Part of a small language model's weights: no biases in attention or MLP, local attention windows.
Each number is 128 + 32 x the weight over the matrix's rms, rounded and kept within 0 to 255. Layers, rows and columns count from 0. Numbers have three digits each.

# layer 7 MLP down, 96x384, rms 0.0339, rows 0-95, columns 0-63
195128047115149137121084129127119118103102149089192183170141111090104158073154166124110086103106152141115112102145167116094076124206073160097130135094128067194099154087081148111106072140090143
127115100135114155099111203108148086172209086147153121131153099104150173153141123123151127114077104110142137097166111112137126186129124076153073159063166169108070107138189112098157148076161098
182114109094107185142095153088126203187118147143110097111085081137106106147118114069089120104094157124103155165137181108137167099190097107110114123126093112169091136086107115140067169129099109
135085150168136087109169127196068161151183112129170126164165128125139136109119141109122136123148109138127131142110125187084089143106094157151085157135149112105136111137120148108131162079145161
136150151121153144103098075114130099151086148079144168122065141106142180131112151147174116129197175113107122188122112143119096122131191120097136100132114120132121077167139158114134206094165122
108139173180154079113070166130040117166206157137062039157185091117130147118085153121077148114152178168108141117119093201149101101125132073204120154200160138166159067106082102106112116120193097
120034130090119140116147156078110119122128125142156109152081065083151144176161155119113144135040145186192115151061098116121130177112149124091165096109150159104161178119103103120124134149131061
163100130125117154166067116144151143104111120105173077130161098181125130121135210103134153091121207197148112136090166154136081203147149121079118105138160131120136110097123140090127142182123105
128125134126151079149122086109188138054140122063114093175206255106099099050151128090067121157117184197139097144142141087088167087100150144152077135124048136141142172093097159136083097139127115
086123085129094082095130106122086109152136063069071158122056173063135118132133164141117166170124102111136125176052147173145143141101132172127137125094177233100129131140130107191111126106150112
114122143077197164117139119086144127116126127141147119126106153102129151083124116155105124136131172153083161214126113156128112083109158160130135146099132136144187143140144132113160113077147122
151139112089165168074180154107140091129116165110129141153127137113137178127207084107125180124125150108173103113113089145136158131134167149151127152171177109118098114125110104194142121078170109
155096186170211067147175144113152110100112094157150179140147189125116111110112084178122141074174125206124084066130055148121169163159089143125104152119144141132171099070206097120102112169113187
113086140070142090117122155213141139155091111122110121156141120138121162177140118186155118150169125103101137117132137068081158189113138129202190166115111148146135107127117091140110142175111167
073163146064111134098128118111203139139094046097166143084124122076095124118088132092114123136172111087173121040183149151095097131168098141156181157150114156101124190155154206183114146122102147
109161102101173047134143114116156072173131154104149095123122082130177118146152111164168099131130108112126196089198142180165082076084109105171196115067153163122087111136152130069124117144126128
079216146089094096131104149189109112077171160164101137175141143170136130109161170102134164147155167068138117125075227154114206145118164138045101170133144147097038090048157203107167111093166148
132113121096153100104137149099093139147118113133144135091162073119124143070068128128160078095146107143079169177131161149152129138130123107145112147146158119139162088087078066097114129111150114
065148136075139093205111080162112134171133116187086161081152059207207111102121169141160115057087187101166107093179146165144121148100168143121098124123106093138119121177093108105147103145143058
089112169096150158151164165132149153120107090088079113132107108106176141161121187105195144119115084143089132148150165121144106166160160182155132141136163137139130169173173106155117180127179107
103092096087139095159131141133125088077113109218102157147141119139210104133184118127125129152131150185117150095099151091088107119160147137114157139147198130129122138088136124151164139135139114
195158103180107126116114156136137135151149109136064123155116122156120112067152146075129094170092133126067170140105123116105129166139215057109111110137104077148137120166083115075142093081057124
122125106154151097120097149146104089145214122103127164134190146106155159154154122156203083155141084158068138045176091063103109180084090121050157174118153120134125109097148144149143172179123134
160188153126117113147093149101159149128138139073137200089146115131162114111145187182110110173074147144086128174104144172173109123115114121166065098104203114099104086144121120102146153176166119
092096176115178160084102124137163143125143115086138132070095172139132116144147134140127104108113145127162116162112180104099119124159069123092088099119154182113160165128081132132135162162102059
105098144143141128135153206136055131097104132138134093071125136182055190149130128182161165183100119108102131131149119175102112150100089152106094125154082160132138146169144109118090089174088148
084146124089095086126082141086153112086097131122123108204159099114196166125108145151153137161150146178163106174122134089101150167103122146148103099116112100151076148111066150145134055165142071
109118121148127114144115173107189157160130144160103158106126099132144085095120146123171160179121171147107166148121097103076107113157127141140123165091109111178125086142160124136139113129122110
137118105153120189128112167159080171185147122185107145185163094073184163166155173163203161104062095141106120059127168083134104151108214144200170139128147115138072144185180071094130117179105189
126135132104161088096076101098125083037161101126128133191167056127056179140082157115148174154156095122119097206114105099112115181116121137087120166137167139140143135158131148179108118156043109
138149093107179125157165121142076137085087152194067162130140139081138153131169084152109152129180113073061078087071148131098107091117109092145107132120198112100165164076158105127186126062116137
075157124050123122160095154147102157057153117112112087097135124051123120205092113124098111146176093112130131129098098136161149123139142093172131121137149221116132148112122110172152147171130101
154107194153097037131103140128123130092108120154170120181120095162116141157099086136146169147164105102095097153113095112199147100099135175103145147104115097157144121164117113097137119080187130
166134161127154150081077145126143110061137084096169197152137123119104159109098105118115151129173122166073140138124140103110118139095074123112086168140140197121126216188177132144090083084122146
139131063107142142119092105157088120106117124133114133153068168068177149167119147171133124135091109072113107114028133142109189147047042090184089072147125118123151131081074113157144125106141083
103161173041046122147141100130160159130146169106156165139064145190086099115144108083133111127091105142142204123071090106137103138104107156095105146132114116131136164118094198106149056168156136
170127133134122144123131114133197126167143161111141102113127164123151143159162077151136131150166117136126114102109148116142204104063115085135106060112131105150174113094134102111156121098101142
139158145193093154140160145171082106194112146207077128144169128143146126179130182189222129167138080096158185162130054112185150150132128159118161138106107175103132098122176140112197207120147078
136142077127182165104185094152140105141149087169158086166122083164056120130159141111142133131130096118113086168115146135135090152134148133086141156111149149126107127178145063124109129155127108
192131105120138137179168145080101125131088134094124164104090146109122152149169123124136136114092128113122155076181073156124154156156100054112156152134154162136153091120136100174125161110147116
115144158093143113127107138188128103115110122100167130176132151103114127050186086163103120132095074178113110162157143148129177122098107121101128126150127118105135171145191084138113160154177137
105105161138181174114147094131123066152118118149114171104121122122137091089107133207175164196145153069093171133122110095186131160004130153175081155129133120133199158156145140146207069104120152
116146129122165172194165129146143147103113094147151143137163098133141101157167102098134105163103130122150142162126168155154131178154137105122165083118068120128106116132165094167131133123030075
134107142086122155124128169148136156178093156094127152095131119104129077106121156151120121159133095087172162149127134145176139071158130131122087133139123118163087129101117113152135105059087141
154111160112134108077127122090158174124171175076124119073111137089137162127141146197202164126115116111104163160128171137094107118116106141052176176185130133084117144109107086108132128151175083
089108135107158095149148159114176109134110162109106172107160116137156079142103123104092140094097138138161118155138109121170095147133142103099053198108130136123126094160132099157153129097212161
089086138087134125187174165175110103070111140137122078110127126121109115105092156158082139131180100142065160112140151149150118142143147091132166090105107153102127151135151062176132126118151081
161069101156118120160145085160111140112167123117186182158195089188149130133112192140142139094087083125163134102132162157127094198161164137129126187109185152116117123113166091105158109122097164
109112208123162142125113076136097094183101103095159162132119165138122124095186140140201156143175160116157147164193109088245241199126055142096087137095094199090144062127166176145134098128100146
098123147175145165079113131134116177126166144103096131103106157155118158182177163163117057107109089149062137134092169186151148116113145070147127109089191141140119189155164095168133156145150143
154160138237083126100115134090118122120121120135124111099070098124159116134128154128112052102156145069151149154123170159148115160138173173164090162111127160122086087100044131157195115118107139
150152153101170156182173154104112109106132104159091133126097105150165098129139130104096120131116116146130103164139134140143122130174106089111112113141100118104153186137159149068111178138167116
147117128131051102205107096124159099176159128147113163160098156187145145100139128141111117130134155127118079101139136055146137113135120125082116155103151099163078122146120163146139114125127191
128168098176232141159107187148167110120138102112070083082077157148130084140208106088181102087133144123153134089152128054144135145120113090167111093078088190113093127128077162118158168133088052
095192143190181095148133067142182110148118104134156113087085139131160098146120133101064126128132113090082077159089155148095152133106110102161103130091136121146125156121099092130130124144146160
130113128176115137108131121150041138175101048126155096134134134035130070174113152154136115167106145128140179157105126105113194150126064133140101172150163113139146159137173133109127127118202179
085127147128115151134145124134120196157119076169085100142218105119136125120125124100182133153148148106101144088148180153186157105107123137133138164048152117162152098143148089101119168144098173
104100114164135083145166138179166078078148101095095127154101130219112129131152089075132114142104092118123097168097111145137167155156141173174063133162104133191182139137122111107090127123166165
145136138095116195158184127225108116154058156135167187148075099110142050184160131124141139137110186105089138092141132111105122117168140154137132108125141137097075070126114166125096058143167102
162144157205138074150147167105168169121112112136083131093128140155072136117157116071141188097119104157113155163168096100134138145147126114093214163155151118109213166224160079122152114091092118
137089120100104156148137132164137159092120136128110105146210131149254105108063140117126122073158120165092157113105102157198122138141138092116101123102117139097090162149081100196128149117132138
138096201134182045099121107097136074131080128057132116052116185179128141140170132154097119158149114129139110058061103117122103130164150128164154105076129088090182137102057090111125134096140174
110119231083151107166150118158128139123174192094110140050136185224097112104181113120068086207153152122150132142102104097141122105115163169125097121115127113087141143104144129098142109133169109
134185181095130113128127135112152111203137091075093082114190189044116097109165143114107096134115192143196107169100154123098095133128129077215169162153121166106057102169174062160063166190101166
109203126114140116140111121148105137079192109162132097138114125145150109120153140092123108057089161126130059083096166081113135116118140028126095077212145199101093159124157167136135115154145167
148176117145187089061114131161072150145105131073109149135101159123122150110152119123103139133116112119122130153117123142095074134146108119101162121143141126108054111131175114178121094129092085
117067159150093124152121153117150106162119130110087206126065125148123126045107141215086144172171201188146111118145087136090104180192132121081119164069156197160085113140134188139113125175171097
150138221084132111119108118162151124134140094132135110187090106170117126151175120111152143166143106176179153160142170139133131155096103161104097164120177062102119066182151150102101165154166186
134139179163121141134089114104112143127130073130116155163110149081108070161121092143076147086113156163108115117115178131152126145123127151095101132141076079081097132129089092183100119137075105
165054116145099173223085092186097121130132141143100114169148108087079118093136104105083163146133129133157121141156080118117114166080109099073120134120127108191178131157128166124210090136177053
090124127130113156151097089036147194119083106179099171157121101071148133132041109202107133146146142114091205171135146145165130101125119064207110098176102105175099173179130073145158108177133107
110124124137145090165078141088146132134189168117096135072135160126166114157152124094047141096066201136139162160149168130066080089112157128126146124118091156161146125083128101101085007097119126
111127082104087177154120120136165114148126123110154095109130105066127097099163099083101105132068087146133207093125126066149093199181174083108151140086123150172196118125116122085141155140144076
138193133096133112107126142141157168125099154170099182136194169120144113149161124125090077121119147159134139162128178147134141143090111104142110046136145134074168076125121145120119153118078140
147093115122180145085132102151062162180129134163144083174144132144120104090154101154123122074129129149100132112086184198139144133203157173115090196090151135076164107134109132124044133143078118
138133160161207141069133137125110168119098123165115125155120177131113121116048177114146150119124117119186158142145141173109068116139079175129175181134123157087101104103146131120175126136148108
166116159129088162144097117136108181196166143107131110107124151120153139134091193115161154096117106150181157133167170093146118121143148109102132149140153170063123125137134164097068147116100140
146114116100113115132167133130118168141081201081159112118154141160112123159157155148142147104134142116121137146170149115156066107132113149146178082171083107099126129134099123137118156112126130
094137092107135119073102142191118107198159147165139118067080180129191096147193125177125095069132158087150096103188154090115127124130146128109159135121177136133150119123123054125163144119090149
082148163145117150115079144119167125131169180142092184101116080165100110053085089113152102111135173068178077121107187154161114189110130155117091122139105182154152171110093080122168115208113160
184131169151114145145159208143134074120208132141151091141055178176126120177080121107099130159108142141162130230142077115174194144117101183105024103150144185131167041131194162102188146113118162
139103179126143141153122129128124200099119169104116079086079095137147131198127068166154106112193153130114071097141148178174114079085088142144103162122122106117111125128140115203165148136167155
193131129127107128035129113163140070097171117095178206128159124123143158119112127117155134080108120160133111103058114121171061115204120129144161168080169187121138117133100194120075129145144099
157176129132145144096120136142108077202110152172138080172132115184152084104118065147087182131121121075133108100093151111166127172090123148126070085114130083085195100163089127085133144120150097
111068147158115134120060097180088080107146126087117109164170127224158118149170153132119069126105154156157089134149105104105082145144104152091118126158112128122073145066213148205148135084143150
139142112127098120168135143121114108148113088114129150137100100078154118105175121133136078165166135128163061129169107112155170144123142117116193133137158125115097141090055142195180181107119092
135127120098096176085062092117108088126118106163116126124056151110146125089128144126086096108134179181076084081141111142110194120182153169095088185177122129145124119125113144134167093123094136
115096099137141173075171146178122105157118106107158160116074123149116108156166187140146056106170078115074168172109158104148134148130164152144119130104151132069095183105129129102182114115100101
160107126176139083141162144152123100088097126130101164141139151102138069159123106114153114104101120119060123087091142141121078204082167172127148129160118110156194052126110101134116118141112087
164155161111143132160151113168130175172121104101120154135165143172133158160142117154090082154118132151121186142128144103159076175193119090105105120144165132131166097143158144167086172127096120
149095142122188181146117115113093164082156170122120144111118093144074169183158184181121122111085119129095137116161151162112154093155120198088143123128090180157131096107146169137172156130104101
092095028125152103134154083144163091137118083086148139077121094151119078144203084159089120198135143122131118080164094154086127168109057133086149148147134072118129163120188107183094066175123090
170121145089136185116135203133150206108089115156162086127141121166124135111109143109116117139167133107120073164121176178142053131173106186126186150052120162105090152126099129185112166105153084
094111113076105108189130118123057123101113066114100110195176098162110119145112138092153088175190136141106167145188106132079124120157103184132146104147078100110135133117109135111171156130118100
170186134128127119120147046145157155085126174098106164144142117148084092089175148124046097184112138116115135147167092113123119072181057186113112149141130089117111142163173140071110138173164142
107111169109131108101096183095096069113140133170098162145122120124080150143106115100120161169111157145129186112116174122088128104210091100117126123179153164109155115091147109139124134117151109